Weights of a small transformer language model.
Size: 9 layers, width 384, 6 heads of 64, MLP 1024 SwiGLU, vocabulary 15651, 28M parameters.
Each number is 128 + 32 x the weight over its row's rms, rounded and kept within 0 to 255. Layers, rows and columns count from 0. Numbers have three digits each. The size before them is the row's rms in percent of the matrix's.

# down: layer 2 MLP down (transposed), 1024x384, rms 0.0384, rows 731-776, columns 0-95
# gate: layer 2 MLP gate, 1024x384, rms 0.0464, rows 732-777, columns 0-95
# up: layer 2 MLP up, 1024x384, rms 0.0448, rows 732-777, columns 0-95
down731 098:111103105109124094118187158136110099116126145162166135162138121154161122171114169123166157127094172065183127109139073184170171089175132129217084145114162197119126134156109098167153154096158190129136128127139126145109082123124146176146115080146154122151115141117164107139145119124139138101
gate732 094:106088116106113150098140161126143123177118098169127126095167100174137164122162146167065129162152155162141104191113125125179092155131149152164127099164065160130139137149116127100110126131087149078150105106119128152145084124155115111103134227122131167115132110181165080107116170080124098093
up732 092:154072114123103142146141162129133135151168103122144110149109172127127182047182127162144178136101130116176121160159172132143148135160173135126130097166081098115157097095154165154126184133169160099096107140153101178141081104160116133105144132116115080131096084117150161115162127142108147133
down732 099:131139119162117123139120138154166142149132158118102122181124140079059172101106103092139163107120114102162162100159141165129142126157145155134156109106122117093132136130134129118078118123195099173109148127161105143129108145155133095158112077129080115155134136071095150158101094181126129139
gate733 104:151124116138189101159100119082192156122150078222127177111149147130128111129152096082064048090152123057169131167195104163127136083159150117128186136158151140123099139138109123191091181148140145127102083135131187103150153121125101123137112143127157148177096136132154191118170086128145120132
up733 104:079107142120189149147125190128109115063106149097116176116161122100119118142122124162168058085102059189139108116123130098141199167133092125126061138106108147121149125141155157134090131149161147081128139136145107121088148140148070185129169118136130123161140226120149089161141110132114068198
down733 105:148123107173169095148113120164093164078126112197174138131103123139185128123110134104120110179146107119162180147084080172140144089073101136096163108147163094165090179104149108083117125092169106082123120095134174124148057060126165110087089142094122084101090108172111116122157140128132172054
gate734 116:086127158168127118089115133065094143160044128124100173091134149117229078113127135121153109186120202084151090139104113137162143150146131101109124110159139162141077097151143129146111103151147086107146144133154103123200161067123099134114117104118129111116131135132090154089088159141076181152
up734 116:123157157163144087120182164076128179093075115074082180168112180131125109075110123146120109111120122078109113109108141047146104119084091105147064132161173077137062122076112126190093114114165099067124168139156110108151115092141109108153153128178107171203078073120108137141102131088150133128
down734 120:174170118189169068123167130111149158112138079182101176084115079115146106108109165062118124168097133179129125154052168087168091117114108109136142145111177136143068095078082153143118111092134100107060128116136108073086140074117144108187134096089109182160093133144155138157112123098151133118
gate735 098:077144101105097089139120086128214131196203052159176109111168090108135166148138160127082129169102094107137120149127164117107098100126132125137190139118160125099115095125132130136136085104070136152119068105119152144158105148171169119148119148147133158129137168051165153140173194077085093112
up735 094:159177086151155172162086075127131108113181147167133154127149175122156117139121039220161103081096137161100037177112079164127165167144172076125174150110134137105123144095137174112142167147148104133142178136170129099137139137047104135165157178091118171147105103167137112198041099111126089100
down735 098:137113112049098071111213161101101114122095159055132149108110061127108129103179139090115086134118147098204154109113178110145116110125093149119063091110125107169146130144165117143136119104149140102139139117121126130070111098192125136151138091111145138141161128141141178071239092152124129134
gate736 091:076195163146109083080166149096072152029126152121076128140100104097057154130150150117185091121192103114052135081124169124120065127158149135080137061125112096060169120161166137095100130114171170149152109133149126088149084169148075141106178078117099140065112115136115124138152167111169088124
up736 091:205176107159170130121145141107046158118128123131095151113113182146110168106080158179120083181121162109091105151107120126154084167167144203154132110127160169089154114129096099098143120122127140111217148116105208156139083179174137117152148128057140160160155084139070129109095178100114107108
down736 091:110091141101151113151113111207160112125092191135185151150161104096189132131092077061081128130077145124180167121133126095120185143120128073118147112132101068140119180143134147070083202124150152152083144089158104169105127084151104147112077096140127152118123136125152081130170136121103117187
gate737 095:167143138122065128090127086067150107166196147159184069095153158089154178142131139108101167110129135111171115105179117103059165123102158145115183112118095124077143108070156187141150098117136156103095148100162122166164103122132109121101147202099137159114144103104113188129174170129185110145
up737 098:154098091176109129185084122142052089183137121166128109096154168135091137152099078182143156142118161153126129099094032103096138139116119120138147174154101245091083174128138094104160165169117146162169130108179062131104062104147073106164100133107114126101124192163135083097120184123092083137
down737 095:121155133096129076125155101136185130154205160118163149091181200100157170119140124109107168114129191105198089116139110089090140067079187135149194136062062030110193078105109167140124135099091131142086110105142098179193165071088127132092157177177161119154068080120106166148107133094162144166
gate738 095:092113158158154075119169134072103097103128070145098126109163112121134193148102115169146128098135110117133158159149104126131191195112171161079138155113082188138137088107100073109101122139148169092137077164084102144154104154138142149116120128096145102167119127127079148154139121147165114181
up738 099:027148148157094131091084100106155096091092140124188133114102110109186114160164086104097149108099163143086124149161108156132111097158072123153128166132140153117179156172195156078118083102046167143178135146162126125144088100101106106135096160152133109165155140172173127117102164128171141100
down738 099:091152190181134055122134146161126138090151143169146111153181158146115184147091133200175094100119130126104130147133165113107166212104141116125084170119102150153119118136137088096124116161147157123140059130105087168140114164146147161117104138135158105187088128081132134169128133176138142210
gate739 095:093105142157155112116136169059099129089063094199124137150096124178101139142152171063128119127114119169184101140134138163112169178073093127110160138106069117150119180115105140049126133066145087173133149150162105201158110126160119135106111108095176108063125218140163167073143081105183139103
up739 088:128104112157114142132144158126069202062080071136120145129100125140108166098148113141141140154109134110132068151162123136167130163105131125109147130111119062139105167084111153108136115112150100153105117090162137148146150113150124170123127092106110158140071094128176101104057148094141155084
down739 092:154115117117074120149095097187095142095164103218210092103119160093099120101112056224109105147118162075085130157146121111151117103164132119178107117160177078084096124111180145141167083142137146101074127032133159065092151086097093177165137111135098113169058037077157127151136158090091122138
gate740 102:125080129097120139145085126134148105154118102120140077122159104119167170101091111118063151076099155063085206088155143133185105117044170147104147130093107176124119177119171113146066119201152101153090133046134069124156100133088123107130146113179114149138110101173172132141171157086151148162
up740 097:135151129108102115159116121161107154159187125143172113124107152056126136144188148135124181181095082173110135130150201135103087126135134159096132152081141095136184037124120167134116173170164128174138124173109170119133174132169166062110108153100116174100182112134186129084088059106168110202
down740 100:140116162128187076072131086120139116141077103113118162104116102214163156113154146081142106118079161166199127160140075157139102151094168120158147125099125166113156165167174147105126113139115084140145136110179087121153129115102145119156116110141176143081099120095114086182112171133144158108
gate741 110:104129084164147120071112138082161158105120174166109130142142130107161109125097113094152098110184082138122164115161188154073167101076140123085133146162104149117145109102125153169111115128127147147148106127094120086098112147088150139107120087104126136164156109129129130113120174070099079130
up741 102:143132118166081091126102094130059133161103137109059211114125103164189036122112168112165108173112116100139171147095126158143058160141043131194157144138131153171092104160072073165133071143142130138125165063114091128128196160166160097168169157174112119163156174135087119120157120152101162167
down741 110:148152120116130075118124097115099113120113184087095151103166140064157051115087192091134105125142174161182092111125158147165154138116091108185154100088110096157126096131071141148142109153133146102094174134070090148082126138073121119149155123131099124117115207135142128101179129115032158116
gate742 102:115164117090097132131123133107120105154118185101137140117110161116165140112115179096119147150136136138138137170184129126098105116104144152064036080066088114063134163130165105115112146150175158121211146106078097193153158173117163146174147088116127177083125107178160128128114108107154166123
up742 102:076184179120128097130133129074144098151131070140085157105160082139109147124131176115165144167179129135103055157044170133109147132159092167117129133151206104154190122085106177095141156166154091126126110109165080085160060066137097116126170118107119159189126111147183126087084139102126128111
down742 105:120116077132110140103164127130146122117125173113155072204115162111155170161112078116096128118105159159158143113238084088111111136139154126081039105105065167114141140129150140109156128102097184163184197138094193151076193119130161160123141122115177142085192124144126141193151082108113150126
gate743 092:134130100158186105151103116080084111126113139137112190112108101122195192130163118150144126170159100076146135114127144125188100117115082146106142168152136150057157132112124150126120075070187162093111083093064121085160177161103178128177121161119167179167139120189147080150118162130124127127
up743 091:156159140174105107171115127127126057184141100127105206166071148129114153118141119208134103107135120167053124059092110126145160135210096167070103121117091156139146064092146162140144090084188082140100151135125164146133137095157143118078153154112132147143146130201111129151136162067127163156
down743 089:080144109112125160182116120134067126118142141083119078109152088116138124173109137067139135158102178070167117130124137120148107138090068058096125208154120125088078151093145121146122148107165175115110116059163134103109099119124175117186145126157135120128138136104151151153136137160178070111
gate744 106:117120123127119115154083120089096128234167150137119134158174124131100138149116118150105128110135116157169129126137145120085080100135150127107142126122144137111162119177134119136146089135148121186093120050081166135111088068096122065129107146177093162158160143180133130112113197087110109143
up744 104:152083118100132099049137164132159132081179151117083137149141135153148160132117144136147104192139084141077128131130163149120164144044079133085148117090178140095189140126109142144101180135148144134102149105098172134135132156099106135129159145133105124138090141140153159129148105177107138118
down744 107:086096096156108087080084118142145132140144111092116130119116133123128136103094090060152114128255137134120073108165153134145133203100138083137078139136124078134150088100095154103192151096184100127102152089098117104112103145112096111132165085087107189166140120187151188100133145106127089114
gate745 098:097087169099107081116102113164165088105205178183234103181137122120111123151164112094146129136083093058131095150128099122146143072092109129093125170140160138113092138074095141131085139129153128169110163120079137149142198172105087170039075146132132113185113122118132165131097078181119105117
up745 099:135090119123094171130146118182139069116148136178144145102145120107193110164144111158114130134117118149134175164088113117183124075109129116146074120092045187096073174135184136144169082105065127104095126119053122110123131142121150111120115142117078111132114098101122106157160046183104110095
down745 098:137119141156057135119150110153127098124139134153161096179127194107203113120151115057154105090080097083179146093093108098144161035118156133154135133153102136121112166153096120184137121156120196143139129126145088084034153112070144156124108150190134087157081110189108133123118142112072095137
gate746 107:121116175076191174148110140136162094087112111139183101108152154089132115144133150052140164128185131113192104136128149131133145087142145134111157165109159167135102126147164147088133105133127132103113166174181181118108137166084133110153065073141077120087137150139119160129091107082162085162
up746 104:153150103132117138145126081087085100162144115136153098183158139133113151104188083127167094127137131073073160164098186107148080151129058155137133175173103160108115146028117070072135094208196127130174164161103075147166153071087086130152137164092112117149071143179193163167119117071126134152
down746 106:170101197073108192130176150131123086083140136140151108057120117114153175141101132067107149141091128102181063120100092115149152150126169090109130095085100098193179122156050105141140111160119095131154090085160121057094110166099146153135091093144170091126168077103202117181129162072142087083
gate747 093:138185071156160140128137170149144097158130149148145053098109107214068064114147158139163110121127117148141142156149106141177105151182091142163126054159055125089116098126116151180085130050163135101156145088121132096087146168182104079113100132110151113090076115141150157111152149103095134145
up747 091:169133097112178154155166070098171090080073092107158148103092103068054155142122140124159135110082147156151122207134101085182123159133121116106167100110108079028127079109155173108114148130161081209171178115129156088066150162101207079128155145146163108136168135142177121144145118100140114087
down747 090:115109201138097129093106126105098096181150142106205156158141150170184087124086175135114118121159101149134157057096116144115129084154132163105137175080130180122066168117103096150134137128129203112099080149082113119118087104138047216110163132125090119157109079101084117109119141160120126157
gate748 104:118119130068104162147098150127134114141138131130172109110138107118106162145140078107115104113145110101121076158141093152168118068114122131130092130176168139124135104188169166128156186141125107161090072125111116093122186158133110125074060073136180168093178162138113109108140184134108193118
up748 104:161139186091104153143139109107136130080106130113118098108152136130152139157110172158108131170149149087071144135190172094110165142136114171147134144110110160135123165160163098116049127149124127085102083093117106152140126191080110058118105110096108134183113127067143110127155089117152108131
down748 101:138129119114124125180124114178112120125106125080224079162157106132153146153081101133155133080171179154136078183127140091175128089140126177096099112117152121113208136157180154157143153078156165140189161152104095122143134191112135106142099062102194177135156130097122108105145159130140102111
gate749 095:086129189130095147090144128135179121136199139172129153071092133096122165145098054118119113134140169147139159059159042169129137155127153106146089098083123092101124102127140149141154126100138104157112107147117156106105046098104097129167138110185138112139099117134134115128176095090109125197
up749 095:091144153123151100170161138109109110157110103127105104093114091136131167129151141089127161161114085117102113131108163148159114116136070125167118124179055124112085132145161160155121129160108143143086153065101103069097214115109156113125106157140162123067119111120138085135204073104134172168
down749 097:125142196131095133127098127101158109072193105123127106131061122179195110145102114084157076095139209123131105111160141124090138160118183081083124050143193128140093119154163096107117084116142056134173153147178150210120076152142071163092095137106080112164149150138100173141066134117170113160
gate750 108:144132135123113140108091086093119103157110118186136086107124161144136087105092105090080175169126160184146178124159094144162132111121159184121145124118111180165130160121170164105169139158093116156131181101133170142099091114095172109116090121097143091121148137105175155111106040136156083148
up750 115:132157110087123053148189125170129091139074173091107175094094126065104146101087148142111181066130112137101084099171083127173165116151112165116080130106145112175166082117098120071094141171066138121112165133145150117099131133097175092188132106118148101113145096162101134202170108129107168127
down750 111:132173092163142100134115086140083079183089101167145135068133122126158079111066161080097179159126137154130070126144079125115112094166157127080103162122127177139206161142112146111088126130161147117135127122130126091079136144120140076096133082120160129175081117100127172161149115174160141117
gate751 111:102142117153157164152124146105131167170131105179114121127103172175094109075087135095074122106165152102108181104124146117102100083115167103049125081105072113108095103144145120102147193128169112137151067134087168128133172151154133188141125105124089129179189156088117164166128154143085102127
up751 102:079205140072113062115120081108115109145139179128108179159084065024127154132130115118108181200162129144159115077166143163094126108084148132128143137062201076082160134097091123122147116156170139146170113113097096172091161174145113102115132122075091070146134079130119056091129147115162059133
down751 109:097134108129145111132195129114136130150115164091127131136141113155187107149101057171149112114164150069096090172098118137108089156176143101095118118108175135135142165115160092128074146153169126130093181072130096138171094138131127102112157082095154106165178142079098155105124112119138156108
gate752 104:137134084126120127101126180139173126165060180154084133131131103137188107141098167088149091131239199081115164097152145170084133108142152188132140094145161107143141102167089071178120184195125152134175089163139125127168093124088182126104125132146142158126097154189125144111161113082152151107
up752 097:130133149103132121124154085110172170145157157108110115119168145085154121108140127122141059072089104125203108136162168124127110106173121125135112149108090142132092108154136136114142116189176129133112154125080160061121108127121197148134145208137122105125052190135128164085157145139110125086
down752 099:133188153119129083163208091150151159172154102182105193120129136091133151144138154085141149102077191132191091103133132087140182092122111111146140156107099101119096093138134166093097091152156109120069123185101162103209083096186161169180151102130137104146071160168087129106173157115108132096
gate753 096:087113058133117158155081121147136158122098123121110000109110154065150136130158114168097109148107080162133113193101102031174080140096064078051130146162075176184123169142154198098138153123156099178099132115135048152150151096142118128082123122137122110094115113109138121135114100135144098172
up753 094:074100101117156123104085124168124081130114144131142134205111091155144153051154127096108086135137127137189153078165097144146111085137102177076078107140170088155074124102075138130156120087115140146128110128128090124098081110129127126111178131086064200098110131169163126086137160117152212124
down753 098:139157155115126063140131163060100178113079125090115197069106120185131124138085085168104130119148136134096128140131147133115180148142168091190145075143133125130181144111177132113085113142164127124117126146145132176114134149145116087172167106119094092137134177111147113146128116078126053093
gate754 093:117169142193134177117134161111153159179141070127141106171155188091071113116135156089152144126167119114112130069092124119146088135221139133096183074128076115132160092094164167070125104104147113195140055119160170087115154120159121106101110119138120137076155188193120127114183164048149099135
up754 098:122098077131133113165121116140076144121146115099082127209125107130155165145137151079107148150126139156131120138123193137098159135131185157079105156104187100181097112109128120115189132122108131158083142173151152199143102073113187182185130109095095090066111116115067130149103137162117075137
down754 098:116074134088178065175107071160118143082109170241111152112098118151181116121138090180116128111119133102117123157155165124128132097056081172125089184097129088127156165183075081140139155094163170132124194143139127179147114130055154134129139130140121089168103043082155132148087146228076131103
gate755 125:040063174164095122135117115132156141126094187142138096109099146095102097138097110109120134081150147069087115157183122139084135122134144091132181087150088126115098148094201157100134112132101144095178132102203089166133109147134136168124124111110084137138141119101132186114082115127088104098
up755 107:211087104136120130156126124085166144124137108112122171116126146162116157103123165116075080056139107082096158092158111096113097132080185185150141186113121157146079121160110115119076143105067158109079093105099163089135078161062141099137117129104089136134096094089116096164148162122079134099
down755 120:124131080187163106144162186164114147138129110107102115098091119136196146092138157142127087143126138149141082127066180154144154080126136131132105140180189127104089126082125111111086120146149097131108166070123098131161122150088138142135146119105162108132105185176151141164162143151126157119
gate756 095:171132097129136139168080071162119117092106129162129170100136111136109083122155153144184117145101171152155181116100124106088170084100129162176111170117157096129081089128128165199161086148139108135215104134131148065122156186135148156138074205153158164090127147171178127200110119099119139077
up756 099:177076104100066135181143156164181133086168175148164160111129134162145098176057148142124068099100129143124157121143137133048094112110155082146098156179161172126173130176153073156157175077100130054108117098114135171066140147056120175094145135104154081138153136144164136130095116159165095138
down756 099:116128124110193113160067084184148160118160134152202123073090113147126132120153133146134135147096149143135160114104112139139079205110153136174118149126144056178055087084088177170132097106128139141173174112137126079120153072094092161087129150172156156133115146102147103116120089116111123114
gate757 094:077114131137151154186069064125111084156169100137188116099126170108147149153131125166151147177145074204134104135106080159101118162114122170133054169112103185077167171148110094114137116091111198078119077133172179126123072136087147036124070111093161087147198113087126161134119086109073165138
up757 098:123123131121129135143150109122168142072089138128116187174111138180131071142116120157139124108169142109096152142139173168100176118124062179112156140145199162175116091108147097114183127207102122098163138127134066085144158069130157119166101136148127104208093084198097174179109162108077132099
down757 094:081084065049157142194126081110054105195069147112077107117125081147126147142150146183195131179139076129095129150151101115124097127098079178176097163174115130148163141140126148107118108133185167099183161129126080093165047100143101130132123157118093106117183157106149191100130064139110160105
gate758 101:137061123138255120139117119162127140141110160110112141177155131214086102139139168112076128140169118151100112181128135122123082099154090150123095095100198110169104105135140127133120128104123129040125080141074169097152119119047138036110104133139120174146114062061093143127083114101143089158
up758 102:113114085138151121125107084115052092119075153115152124163102131178126101147169075147151150049119140122172198187138149127099120123150078141195118123087065099141121127086072114159107122101189161136107101140124137087126107101093135169109133170110108118196127115109154143214138120061173129118
down758 105:109158138187105093092175118139151116127120166147105172158178170100124139120041129081150159112197087139208132150100152150139094129146113141103152127060116186147134136105189138117077081149149130099097117101134115075109116137123104124174136129105152015131148120105206093141116131115147136111
gate759 093:043121083117177102113181177091199166134135120154124174067108115099133153121118146084102158118161155188118165162153139143152121155142119115114135095138094085112171105169104132079098165099082095125136162126178170159130081132183120106082088140038100225115121149184097159057096176105151115091
up759 102:187142152179152131164088111141104140183159119152098170119127162191061097198078147133132098120176107132077156093087124137152103161131139108094115140096135219121081107077169083102125134138190139119156086099110156095102133095087170131128134141144155092166151166099157120172187088120163110163
down759 100:123108135156192073153141137139191156145172089065107148113087100146082111168100147071092126094170162154093157122154155121146118198167132128150149113109123122112134145119138143090130169140096124098152124095146160154094127145167137122092095127088129220124086175122114127113153149104135117148
gate760 094:101132146104081104079126201134144109132113172110173084100161101141100102152112195076092191138193130103123096137172126145122080130194101099106118121111082131120142099160113163156142144150153142145122141126062136089159173175117087120097102149124153146170162137151152137116106141096128139152
up760 095:121111072106147120134117129174150113184155094131177140186195084163201122157139172086102123076091163120139133118138187083143139087121143182135069162145164202161110123111119147126144162198083170104123169129089123130122154127108120129140116125170122145157093128139184119125167154164168137081
down760 097:131142083185140116120112109140131157095174128061107176134088187100159134080116092184168152106082148083149153131086123129159142113069116112159091122108158106125110151111155117103150151128046174094149099157169106158074118105095118098163135110100087124125038044192120092147070129132134122136
gate761 110:074117141157125129114079128103082116135122131140076156137130183099116119174073163161095103170136114111113124155103126143126151058096116071099103106145084145067132182134127143102148156129115167135137160094128114096129093136096097071093126178087135169139139157154102158061102143146135151133
up761 115:160139101100112161165118191159112118120114122136101110174123096184098150138123134185173055154122136100073100132091159135118127111104066120127079134173129134155119114119139100154140105170125164093178111163163115106078142162126092131135110116131132150087136147183089116083104157125147080066
down761 111:134122111156094160102126142122092071148080099095098123176186085171121138194111078144119061091112152153041159098109114144127109134138085114064075114128106122163143158100196121069120111147162158117142133149138121099000092130127100181087158118165125143148139129173103140162079107153135094171
gate762 101:081153119125150122128149121110126126097078067124119124087149125104128169087159131083139132147102194181160070125097092141103124128165150070088195159142154108102130101071118118158151095159119088155154163115135106129204097173158147137126108155127104101107164136174106154144113086113205122074
up762 096:171141109132083136076108072167053120126168136102110112138149118098101139186104122160147078076130142110127083146141143146152109134151125127146106102124107151110086083191112112117087132120141187105118096136151165096064081120132110119107108137164137105154118127142115075166176086140141135110
down762 096:087110102104122093198145141086078160086092106155170112089114198156094139089191142146128126211151118176091136161091060093114123115105099143179130133147126072096158160063101147077146127136132106147133160068145107155188194102081104144128172107129098148066109117102135159086100100103088101205
gate763 100:129162089124148179164101120145150125082196120115130090192082178170080132119112100162097164130077063100113159117139153138081120153140110184123130122117136158166173067166174081150089184150098133177104128143092111148155074135165093123124066128172086135158111132163144073180102044124162103126
up763 098:177125159098048088115110116102175138071142147123128104141138131057093103075122155092173073099123111111173075118148140107103121116146184065142126150148107118130162118126089137130137082113173122163134109106138095107121190152146173141211154126160092095131142108125089125093122152123142103100
down763 098:118156126155156102119162151123122085122114105137105137061133111100137137170136150140135139163145133140123115081161087146157158090095107131102125115180125159110127177105094193180198149143185157144190156153106117120145123151128131120138206074116193144117197095151118169138157115133075107162
gate764 092:134180168141135091172077172123143118164107129143173180047154120139109107117146076067123216103159197131140083157118136093151113095114172101075103072130118155165112117123174135131138147126176112063141173146192160111167174120100161118135123084126176189068152154124129102067131186166156153180
up764 095:118100173138149145091151116111164089108132127169128142131128181136121109192107119172141139130121117168093126114164112123105131115153141133158091132190089182042129097132137118132148127116081154126139182107033130171081100154093136068097138112084142092127080153094140134164146071053125136107
down764 099:131196181137133116137075159138169153146100143141188182097109164151111123113154109046130153114177181128160100149118113094124152101107177122121142109176080173120124139129139128139176128112133088086129170170115148133158178139120186098128104055193157167113183116119171125098173144101107116196
gate765 098:089105135102122107114076120135196141129129172145188111094070106104135141094150095083094130102092103143133093187196157122105090165151137069140173106086054106119197113160130190164129132125099148089199147117195084212105139145149173157197168114130122091133173152130181154158138085114152142121
up765 090:074103128110148077127102129074133110117095096139088142169190131154168122140184139158152167126147107121136082095138090106091182121115151111133169137139162154147144110124137117108132147144133105166129146218149145156137102096153108143105091080086158047122147089098119121091170157108110087113
down765 097:142145155142112195136137148179167146178181174168175109119079128147055105143080161185116115134128139126085193150175141194111111132187084169146082075110117073142045125166156115147157110133090134117137136101144142092090125175135135105095209084163137175108093144165120138107144168186084172191
gate766 096:143091091156132159153117140093067125159153148146092149143138094166161130106098105083154098117128151126159178090107142120113109161179150165140091104133158198145117119123127118147067124152133133122178089163103147148149130108149148142132110154140084123121171137102083104188170108109090160054
up766 099:153180117140167156100112166114139107122187139174091146074098133091123160150188113118102077111161093087063153107126159102107186134075098123083111101137155115102133187133106107140120188178169109140068079145103115112096127086110087089082135095097124146094135146135092128097120145133145077111
down766 096:185092067134168124110161121160122101161161115010125100126135156133158108140142148110164156109141162163143152085142113080161078143132130144140128100179100182125112123147143146135131132066137193140175130139107141140074141158146127113128155126127099130109134125158101129190125058119131138113
gate767 085:151130165129151133141130164080102188105097128147125175184127144118147130113157134072128150175118090116171040162052211092156158115153134171109084074149103100090088126083133131141157170100149080147087117128143118134146087115187104158152124144108093096089082114148160119167130103184108199089
up767 092:123150096129134086159117065188120097138116193132110100114150127147143103098164101177117113139051140096134090145126111131130114178077184113123125102078135147142134151134170085127088155160120141112110138120120103143100170102100113160165096149174177154145159170116148151199116186176107084159
down767 089:130079111114137200103166139100153149164162085166111184122120094112134132160067117107123117045165101157097157122093129127096167087112104103141120171134149165135134074165101172112159114177146138079178114138134115131113077170124043092149168130102123123146080109156077153044152081107162118112
gate768 096:066170132117144140117120110153130114076158094121096057160124097124159104136087160117166107130182144131112106186149121132112148142142147146071152082155149090090086116169150107192171144118149176137139155099116080087137186159095152179147100124168150180120103209125167143136107125125187094140
up768 096:073175183067069148095143066144115135099130130124104097167116119047139127141146106183146111178077115123108158151129111143166135111116136137096182097104148120075089069084085082155143142172110156146163075147088131107094097134163142109100172134154166175133176198126122125073121167157134084132
down768 099:136112097165123098140106152212120130134135164087109204088103177169083126129135102106107167122093113123157171080134149167153084102138146084153036136121162163174193141122140170089101099064155140116078163109172117163122156135093143176113140123058109081151141081127105129185133103130122154181
gate769 110:130091093166205111131078117153112093199125056146174150131145162136126141099133103148085120108135132092144122130091103168174094132138143110126135147104110189100154103160164140072070151108100163120129122150157132119165107071125101136110060210132174153176106186146149099184159137144139087135
up769 105:149114145140117091154154163084122097076059148122122148146110120147167098165185213171169130116106110148096131133140151043098155137122078123130146124105114118097134114127166146104094140113136105129146159165121101146095177056113123126115142125144177103130093096120109122158171097087122135152
down769 106:111156141122150119122139110151171126168116164126150204125160117112184055120136148089175126117185155121141106181182148131131129134172097169126104167129150149126128125097176137141115131174132132094105161187119064170170101104123107073153174109087142141103067155039065122158150148121130151159
gate770 096:189162120129116156170146145119052122182148148105160124079141136161066092170086147170076109050089141120120129147098122159133133060136114090107161128123147182138105182159132165110142116170127133180160170113190168069155109136101140114136148192125109160158150102201169142144108140153074172143
up770 096:140094125086133207141141091108079148165097149106148117107155125085137113152104111133099118084069130161226112120122116136193133100107158148123156104115124134199111200179123121084167125121128144190120145136163225097122107131137139137162184173175096102128127142144153136122146119180076119101
down770 102:070136168125182150089120116131183091137115088100173166183113090014174141133149099118132143109107117132224139154043174151187185181105155148120189131128134048143150166137143114080159156105097184108126062140151132116179124111167106179136173153147139128128132128149076157126123164141159117141
gate771 113:165131153135135119079066151117143049148087113153123172138198099086097176160077080106093123131125190122123151093172097121115123136109119169123089103111107122131194152117143078082117097120101196153111125154167183111156114158175153069140098142060137171088170118187058138106133114136159147118
up771 111:130126080139138073160115105082138158157120106128124193114138146150075130131076130143152180127133103119154045181125110177164148167153129128097125143058141143061119145052119131083162144135180176132166136107111152085134098104097061104120160072100091082187072133104183150125089114107172070132
down771 112:104105062148174097134136140141127143167078105085140186150127138119119143171125133130095136144120063082132128157106125144164109068122096139124118150080190085154163136108173136081156109108134119171149107129106145076078114107057136174112164161094071121134164182155142134135147143128157039130
gate772 102:101096110124101154105154131132102150147107115113153098129134169085057153115084086098130126116132144067141145128112155116104163162096166066112102136108097099135089159173122098096059081112150104149152164076149094129157134169144100152072124137148119159142115119137134141111142173141122115117
up772 095:089100115121112080171136164164174125088151106136127082132108125109177130120121180105133151107112092102116102155079117119112082109112060118115118077173067125165109147100138205039084175155182103117080152196156106085099123075119153127086072110135105118120123190178174093158168094114123206191
down772 101:160154201122128142091118096141094107127108067133114147123156090130025129123111087168126175141148167165157169115208114105101149096144164132126179190071153124103143121153135116186130094164113161167166122127095116142181136170105133136084167132125144096102128092059083134154086174142113072146
gate773 099:089137124121108062058131133067159181100064174104122121150179082112155120163144131089153073118139185105138126138167106156151087098103107112095057146114120134112173178071170115074157121036113166112156083115106133133142167135094134142112142113114152118165108122062129207128092112116134150072
up773 099:078149071163122198148110149081182149095140168101150134206108130113124130141169120093083136100152097196086161095144165157072159146072128137106109162137119118077190133135233180158194113120114140106161119145102137148126137158128138147091115104058106102134086126077119152184132157126077097097
down773 102:138110173165141162208134094132080120121156114154133087133104159171094120147137134155118134120130120101055149134091138120111135110138131105164163114140109125144144144119192113148156140150142083145136093120159109090123086145170141128117051167094084116145089120113142090124170109152106136152
gate774 099:137169140091079105087111088140146158156166153104143114117144093151086069152137112134090136196128109140162121181158095098119086160150124142141138138125118124147181116108144101124129109116067143138087064129129105156110129188157130086153085162132076163157166148095123134152114116091095138072
up774 097:167173117154118135127183094160109145157135171110104138104150128103121099120079095115179124121107153109170068106115144134124116126081106131168131127132194093143167093129070078143108130127084097159083145109167139110109105134104166113195103103117152103172116088109096136162094091174072195107
down774 100:141122161160133159144132146041114124141105117073136164142081133129135142116102154099128144106156224113095088150137168122102115130137117117138168102167126093143086125109124181111106157140174099104206171165110171123145122072109114134140165120139144103136129137177149139125151077116129125198
gate775 099:122097118110139038095152179081109160124104117096145120136086143082075091152114106138148165147120100089082121142120145101128152148149142130141109145108206120123154130076139129048176126101149085122079116137086146131147122186154118147069108124108155136119168114164115136120106178142118093098
up775 094:075175127108147094145094102120096164181154075119127126111141105099142085139116130071149125175097141125157121077100097117090154152139135141117130151087074123110110152165150110097115118133170068148110095159155117171131080093114122078109083136117154094099121190129142122090231084075175169131
down775 100:146142138207151125166144231143157123116117133106134158129106119157074101173129152102142098123082090110122194111122179156168121102185166141154054097155144134122091164061117170099187164047134167105091150074144169077050106123147191117102168078112111144132089101127140156170090118120136114147
gate776 094:164103094113102145110116109176099114188137123147127122173151107164121172153145148159124086136150103132154086116173157097175081191148122104101140183122163150127111088113188148157119183126119160082154097112091100097149091157095186092123128146207159099117087071161084116152115159148125187152
up776 097:081204179125172150158122137134148160145154079137127083081154121092118127094123130090125136167098126198146161137102129112122099133188052093191113115134037112152091149113096117123135177088127137128156184122126174103136157093161159139164150110166107087115153164096154124101155123111172180141
down776 099:118084125081132154114175148159163180096062130071112134082065104145160138096127162109132145131138137096123100109189133163083124058108154116109126126176143166124185159157083130094175102153086166141086168138158095164081134126110159157110106139087124153113131095164186120113120100125117086091
gate777 096:183135130099133125123162164113087141100128148129061144134130158188145129168201086160137126094128136063145139126100182147105133104109133166133176174134151089135148087106095128134078118103113152182198154143149085145137137189128147140140095080182133186086126172119146157141132102089158181051
up777 099:143106134129099129111136121167079155160108120139115100120107192169094144110168108124143095109149097191145222059122206127109159194122182161123163170109147100130145158111114112136085151096079138131152108100090092145128051183157127183128102083167070103138081111143122159131103085162084149075